{
  "n_layer": 9,
  "d_model": 512,
  "n_head": 8,
  "n_kv_head": 8,
  "head_dim": 64,
  "d_mlp": 2048,
  "vocab_size": 50257,
  "activation": "squared_relu",
  "norm": "rmsnorm",
  "norm_place": "pre",
  "norm_eps": 1e-05,
  "positions": "rope",
  "rope_base": 10000.0,
  "rope_fraction": 0.75,
  "qk_norm": false,
  "attn_scale": 0.125,
  "bias": "none",
  "tie_embeddings": false,
  "parallel_block": false,
  "extras": ["local attention windows", "value embeddings", "an embedding shortcut", "learned residual scales", "norms scaled by depth", "weighted sums over earlier layers", "capped logits"],
  "init": "normal",
  "init_std_qkv": 0.0164,
  "init_std_o": 0.00386,
  "init_std_up": 0.0164,
  "init_std_down": 0.00193,
  "optimizer": "muon_variant",
  "lr": 0.00987,
  "beta1": 0.9,
  "weight_decay": 0.016,
  "lr_head": 0.00341,
  "warmup_steps": 200,
  "schedule": "wsd",
  "decay_fraction": 0.694,
  "decay_shape": "linear",
  "final_lr_fraction": 0.0,
  "batch_tokens": [65536, 131072, 262144],
  "seq_len": 2048,
  "doc_mask": true,
  "train_tokens": 1082000000,
  "steps": 8256,
  "dataset": "wikipedia_en"
}
Each number is 500 + 25 x the weight over its row's rms, rounded and kept within 0 to 999. Layers, rows and columns count from 0. Numbers have three digits each. The size before them is the row's rms in percent of the matrix's.

# q: layer 2 attention query, 512x512, rms 0.1, rows 0-46, columns 192-255
# k: layer 2 attention key, 512x512, rms 0.0979, rows 0-45, columns 192-255
q0 055:543490467533524502493499501509421475478527465499526498504528505485481501520510535499493510479554526504452494532527522548561541505493512494534469467500513538540502496506499502502526460474513501
k0 062:517500536522476495498524508511525486519523503517547492516467474519557506481463477508457477539476469527509533474482474543507512463506515472488505513506500479482458448496494534508488477500480508
q1 062:465523519535527488482518479505490499489527478501495496549527500491493500483467455512485442502471516545506511520468536551511532493469492515550501462504502512468471490479447550499488486523520461
k1 056:495482516479504471538499484514550497544511513524463499478495491503508501515555523515504538477494538498466429532520506465543489475479487494502506498513470498523474524529518504478480509517466493
q2 061:488503473501524483521466511488504492493521472524495526457516492453460469470481546503501543492550485496565505468464520459510507527510507505506498502443504472502465529495516497479512513506500463
k2 057:533497508499522507494510496547488529478495521453491505487457497508524491484498521467477525506487472458512491504489509502487495533496495505453489481462561516515524451522510471518502509461496517
q3 060:554452506531501503460530490556508512510528501503487550493451525542498566512517521538486505492491574491456499541455488470513476537505495527550507513476492494479531502527530510492498473518481491
k3 059:507519490490475491492517457489527508533524491480489485497521510489484529488462508527523459530504486482551479481537491480503538477460503476461511484473517499517500505514479476500527529484521504
q4 062:524505510497500483466494482530483501472522490509531510544533479540497523530509471507493467478496557497472493524478514528506506549492496495518498484476503502466547490526485557452524436508503470
k4 068:489506476504535544515508507475485531504511552529486480485523508517509516558482529479526470460518520501486515513503463488500533519492502503520491493525482450566475571505562500471486494483502466
q5 060:466502525483482524510456463535516531492482510525499491517493520496498515524534523485483457468528491481523481528503518482510476485449461498538519507532498494499533486496511559477479494520513439
k5 063:523480516519456496491521525471495478475452460501488503503528507502510491496468510480476475516540541498505487458484490525497500473498480504532511509528469500504476497487482481517503490523510538
q6 067:459545529473498523510499537494477496515516484486468504497527446511499483477546477506505484483480462529533495516469532513523530451506521532497466495458469510479479466497489523558523519494480477
k6 060:544474497516481502456532522524510524521483514513516506540497510511511508508493496479468510481484493499464559480505512492504489502487504479546523519524529480508534482502503530508456499505506510
q7 064:519524502523484503452486535484457488472529488510522488510498495493500484495544487485489502518521459526483515464517545508494482519479522497483467516455496516466512462514536481519546478456497495
k7 066:521496508529460475539516483515515488548475483507474497490529495504527466454489529506544491487490482485538488504480485482524532530531478458508495515482500524500535551485498481525460500453501539
q8 069:486518489502506505513515485526503529510519517439502496543502532514499488501532501478514508553472529530513502456492481522489482453470520515512543442520492511500523518529514465487493504458516459
k8 067:521530496481524513499513504454487460518492535468505504526511519524525488545481467472495496475482461459489493504485489517509478512479513516488473508490458480490478486465518545525498491537514462
q9 064:477522500516464524517502513520476533455514485494506501500515533487502498487562474489507502513487472549481490471517504525515511470514535554493472478495466531486526494456500501529486493509480459
k9 064:527508485484535456486479515465486448482487522518483465466480479473514484518489531523546528466510480469538471487511527486484534521495488500493489461464473505524505502538522503561503504521489503
q10 068:505509515500511518487539455572515515500516520487515520510479473525516515514478538490507515508465553548528489527472497515516514479502491545519510479516500529525525490522518510463521471497516490
k10 070:523498470497511459503481551479498526521482507469431536546550470552498497509511479483485493506501471461483490501508529514513484557497514509530513513473480506430497499513510540496507451515490501
q11 067:452540507500515538502495479486504542484479459524471470475525512485486480461532475517507453508483507485489472509476491461500497512489528479463477515511474491496531484510475537539517484481510519
k11 061:507525490512507511517514517509525457515533456494539467497468489510522507509522551520488562511483484534473458512499506504531468504545486515515530500544516479508530504473520480497496529472514504
q12 067:542480496440505466515512511485499474509504501508482533494465522517485502513440555486526542549498501465479515498464527511525527517529521475549524512504462526501507551499543507498528523508496534
k12 067:460487516493548505528473496488526519503497551494480522486493507517511487502537449509500465446464496510525492514484496551472486488453520490513471494510488484467488507523485496479498440482496470
q13 072:482512485507511551501536478498493558500514550498517461505526518511509479469529537482524468526481494535527504475441513496469498495491480573512524482532491519533524510515516464457539506472518486
k13 066:514517479479490469493495513465521499516541514462482511537496536524511472475470480542465520463490472476458482481494489459501491498524513488484492498470447538439513488493508548522427510479497491
q14 068:508515509493523488495526458520517524466540488465503528479488461496508491474501499513486521539462515514469486507504488492472501520461515532545535515504466502520474497519516511464528504493481477
k14 076:465520496508504471508455552484444531496490532481492546514513506539520507486518491505502501500509492506469517489487482460463524486542481476504497497470475504499484491512472483459518437532479508
q15 076:511489492490532487536483463499529484486477477572487517469499470493487521481463503497514503464479493449478477570484502466503537512512458490477467493494501495505537531484487534519483505506424517
k15 072:479493501485453481530506482508495503525536538472518468510508484493501503519522514517518514504509494515527498481537453541456495500479489499533490541456512473560471492481482494500525475506517524
q16 076:489516546506528509523498504524471526460514515521506509493511505499493500493504484487504487577517518562520527497493526484488529464531531497521517527504473503505530477504522494472465465481527507
k16 076:529551449468514500484504518506521500497469453503473510543490512505507472483502510520491478506469493468481480489470507479534524532479492546461484521465511495492548460490519502491474478504507529
q17 067:470475482517487509460491505481528510487510503492458468450499493490465479526504478512503495504490498504532471509517485457483511513485491518473468502529485462505504477501459535481537498501507502
k17 065:498510544476546519540492493528484491527494488540572476469483483476507520502472481491544487509500487543533489523475524510474512422498488513519499502500500507546470502487474483501522510533535460
q18 078:524450541508501509543526467509520484507490474498500516476496514486529526482520540503486496534466519526449547518479497499518513531497492479558493483485484522489484515473512511430496516541519449
k18 083:478518507475480510510485512456502501523476517441510485495520492559500480525444469485493526486497465490480462490538491473468534490504482499491470490500492518479527482494455516515494440538530517
q19 079:505494456482498517539522447516482439430506473500452530481460479492451490452494496495486486476466551492485495519468497509470504526518479479490517501479495512496521524529486515497534501512491483
k19 071:517514526501486481492511528495512507530499537488473491510526516519500501496502501493560541492506460523509508513551441487503508506456488465530443525480449515514526484466492536556491493508489492
q20 072:506491492495454503531514501500504413509497506492515569484521461501545532501485524489506500538467506502509482536481508540478484528532475498539541465539514546488514539480506519509515520530486458
k20 078:520533511514503464460524496474525523517467508467479502506533538503481501482571467487499503504459497476497473514474465498497488490486499475483484513492494444509527507465510499503518465496517513
q21 079:512525507470483471496518541511455525505570530489498504550466478460495494481475499492518505545532497481516480476474499552497495471455552523512531520528555538487506503539527512504468522491524527
k21 071:552466513480494465485474510523514512533485518475451527481488507503493522473510482473497473486458518533486524489521494465533511491518500497454486458515481516512568503500514530518459514472467485
q22 082:495473442447538505506478509489510452542517491485513434477548496484474475495493505531548527466461484484462508476547482475505521514486486444456452496509455480501511513507484575508533491508482507
k22 080:510433508527503556501549488502526521506535522536491500505493529504534530500496483471486514498497518524531508504521486501507516526494489490490517511492495459518501527520496520496492506469502448
q23 079:478523513503539457476477511490505539512488488516516514539471471494550508474500462534466479543476489470505486473458510546500479471488516517474515486511513520493521497473564466522479480488497484
k23 083:499534471506523531505544480497529483513502491456504483542518522494499536494495506449493537506479515501497501474500486495480479523531497494468513538479506529474489488523485549522467474502476501
q24 084:510506469522469557511480508535493482498477440516497459475490459502530473512522524509505503485506470514488513528501484468522519513505456481510507505475476505517522449519478514530533448523482511
k24 078:486527488480508534506500526546508511477506477467552500546529534517501537479538512533501481510513510451500506491555520571539485458506509499497509499499525453465461471524507521496518531515551517
q25 076:472490466501497521501512508525487498460491501507469557506519499519509508522511512506491450487478513511494453504523510520495455507492484487520515505513525493434537521515521488508525528503486458
k25 081:484490499518521465517450522518526472504512506518520498539460478488507555507516495482475475501532475498446474484473442491510445482530520484499493490497513482474503498535510491509529512499479519
q26 098:479498528515454548494526490565454517503512528479495513488487511527506522499468492489468527504519463503514532467463519461503528507504493536503502507535511520509503496510466488550493488490500472
k26 099:488533452535494456484469506445466508455486475526473507530514481495486479512499520524507511486471504483499494509535510478528463519446499496540491510505510490471497513508507544466531472501532513
q27 087:519450522512474552535534494530509459529496514460515506542455511508492512507455535507467492525483551536493503510495497507515525561499458451484480493522488506486493509496502517494504503527472492
k27 092:497509488514487454453518530488490529515472530504480547510522513497468505496516472515539483496482438510481514542507554480497535489486549486493495496475495486482535473507482491486528528527505539
q28 098:545536474545527518495437527517475476477499494533522484446506502480492511535464489506480504485523499488502525475516489507505511512479455458506514522509468481542508503509468516531504474506496509
k28 097:524485516531466509526481495504511487485485466502528505494476504484521464518514518500515460516518473489490527507514541553505463500492491495536556486488525521483511511490501501485499519490534531
q29 095:483495514459524536493519484485474500485440551471460566516491529513471507517502539498506442515508515474518502529497457514502517475491443489518480476536468489492513492521534490496497471529470488
k29 100:532510496478543473519448529516517517516497511493517518504513518453502517503482501466476508504532527493439502479462472517515489468487518474518499493498537490505481548530508549491546508449492548
q30 090:539537474501477478489529491519482473507518510518501495498471488511506498492511449494514459483458539519494569469493531502491541462482481544477494531498451583473437499509505480474542504439511490
k30 094:453537513514525462522532490475512498502477512466495539497463487531482506529502503476501499520463525420530461554499459505478472542496507513503481507510540462490518529505493516511508475546527460
q31 081:532502482517469516537506502481480473503514537540514458515533530475537529493501478516477558488496528535497504480508471479512486507484473455486496508473468509474516484489537516492503482505520535
k31 098:514519473477511476533487486497525494485536517504473552507510490490479472505514473489523495499514472491458520524473493510484485493506503499539516529494456479473476512488467480523525530490478504
q32 110:522521498500490474525483534490523491485485463501477452548497464506519505502504480444505452508529483497483506492537515523522506468530491525502500528512481504468461490468499479525465492477491492
k32 112:521492478531547485458446504515525477533495497478510519493527444514438504474579459485528472501525493480507544498445506499506505474518504495476465493514481476486519504502462530494445507503487508
q33 110:460487513484480550538512461499528554487503475533509510508492552534537527511467517540453516525504498536487511503485544499515488521534495506556503502488515499491528485471531487482546462518488485
k33 116:497483470505504525465511522491543504489497477493505474538540509519524520529511482478473450475514483460449479499503509555508460490557483511548519494512506509490504498471487484495547478524483518
q34 114:496488521505507465462529559488490506479486520485488409481483524486462467488483507484532486508463504493528526517513545478496526535504495503502519531472512483512488510509494478484482528520496502
k34 121:514507470467566496481481500512492502474538455435479481469470462506491532492504432559491500454500470493523529500503522532533515541470463491478520537501497536515516495502531498494464477496513493
q35 114:478448490501501515485513490514493522508454515538513539520447499505528467546523527472476506498469548480452503484534497520479527471517502482523438529491519512501503476526477507466508546534499486
k35 112:475517515542487494488513511535503473555493522515516494488505520464521459526519510543505476510527514478501493530508529532470546504520516471524441544473474460506492494478516480492476524500457484
q36 114:487528491517505478552504484516500485477479504514457449497516495507493505462531519541451498553477507468465471510507526542503475458530524512482496505513471534534508519491517526547437475514526538
k36 115:477507488506524484523504491564515471518529482514536476496527544506504459473511457490483471484467488484466485514518532509444481516476501513478516478511464518464512496489496506517476514509535579
q37 119:532520500482507535485456537526483449535484499496510499537437483518534520487492477473491471469501521541505496502484542496494527469501466509487485489505505479515476490495494479510559465488512472
k37 119:477509480529496516501458487537436506486478503488533489508479458503514512529497504477470490465453536514473474555476516457521560492494490524492515467548507480462483523497496504555493527461484523
q38 124:514503487514506508500530478511533499543480516497519474481529529525541510502509541508573464507488473497488475505508531505442501488496423531492482495464516475492526512465478502491472478488500491
k38 123:493512527527497513519490473508518483523530510530485447469524512504537474498527521517507470517539478535513484510467478475488480521494487505468525564477513497499493475507482484509487524466474470
q39 122:508506477505509525497460517525522482510486432475475514534491507509483457562481493518491525474480525497502461512485510474496509504514479566480480520479495475475504523447525516527508481509455583
k39 120:508512499500511537509481502489513510505516519495472513533509546505501528532493479454519500496518537482487521519490512483497473446499472487487513540461503493516510507492477507529516518520457549
q40 119:432501500492501474463523536502516517502510516514511483483504492491460510484512521467476492511446464480483514479503494502450497495535434511488515504481539494496501476455509535511504504503517505
k40 118:438513534528527458471487501519498488507505511513498444501538517469457497498490473503509453512516490459519513470469478460463499521503483495504528504516504488491537453496503500475517529558560515
q41 120:517507490495523452512510457508467495496470484510506505524537473478497513516497504515526482505498487464538525518508475487480473444489495475493491539481525516472540509529560533505511534501498473
k41 121:462515513498496524507491514482514497509491515525498471523526484505487521514516533500519503482476542481497493492486478518478504477491426472499482503501466495519562496502558542488532499482494499
q42 127:518466517555494504480485486531462489471540484477484509502500482513468476488480504494483483506512510527541513512526518497503496536549497509501523536537502468491454504482502460523499555503512514
k42 132:500490507535485478495547543474501444491479508496499541463474464518465458526468517504519475466518509482564526507521473519514512511478483512526514557498491507521482534490490458489495505497495518
q43 124:502489508492487476459492525500532477496465474470516511493481528467451515511519505497513504518499489492500511471498493504481564498567478507471553483463503524478472500509519470487542558447510499
k43 123:515499503522483487482511516458490524485494503532511507519490485488460504493511481502486510505480479525500507514487497530466499515546479483456487495500502515479476488501481518467543520465530533
q44 118:522510511505504524510473512508513482519452480468464462501527476505472487472504530483469497510487564525481520539490497522497463499535490532522491478476505484462517515486478533501488515508486517
k44 117:554486489514512453492456499510528524540489486505508494531504500517426521490544521434542467534524494475500505479455491532484484531537500486535535531488550468505526461466476488500476509477470476
q45 126:536520498504501492498543416505510545478449521515529489518527497469484502531495515512527465557482517497514554484494520477560515478475475511499497461474519462524532497476544524468484523524479547
k45 121:542508474500487475502497504530503460520448482522506525541492514456492499497477524469513492504512525468500493488521483441473504483502466482510498517500583477520529525467493522476484503489499518
q46 116:468462498512479456495521551514437485474536473551483500498486509501532513499458481501533471474511490515542489485434509466493507536489493509500527493491475516474489519503513451472520480491498487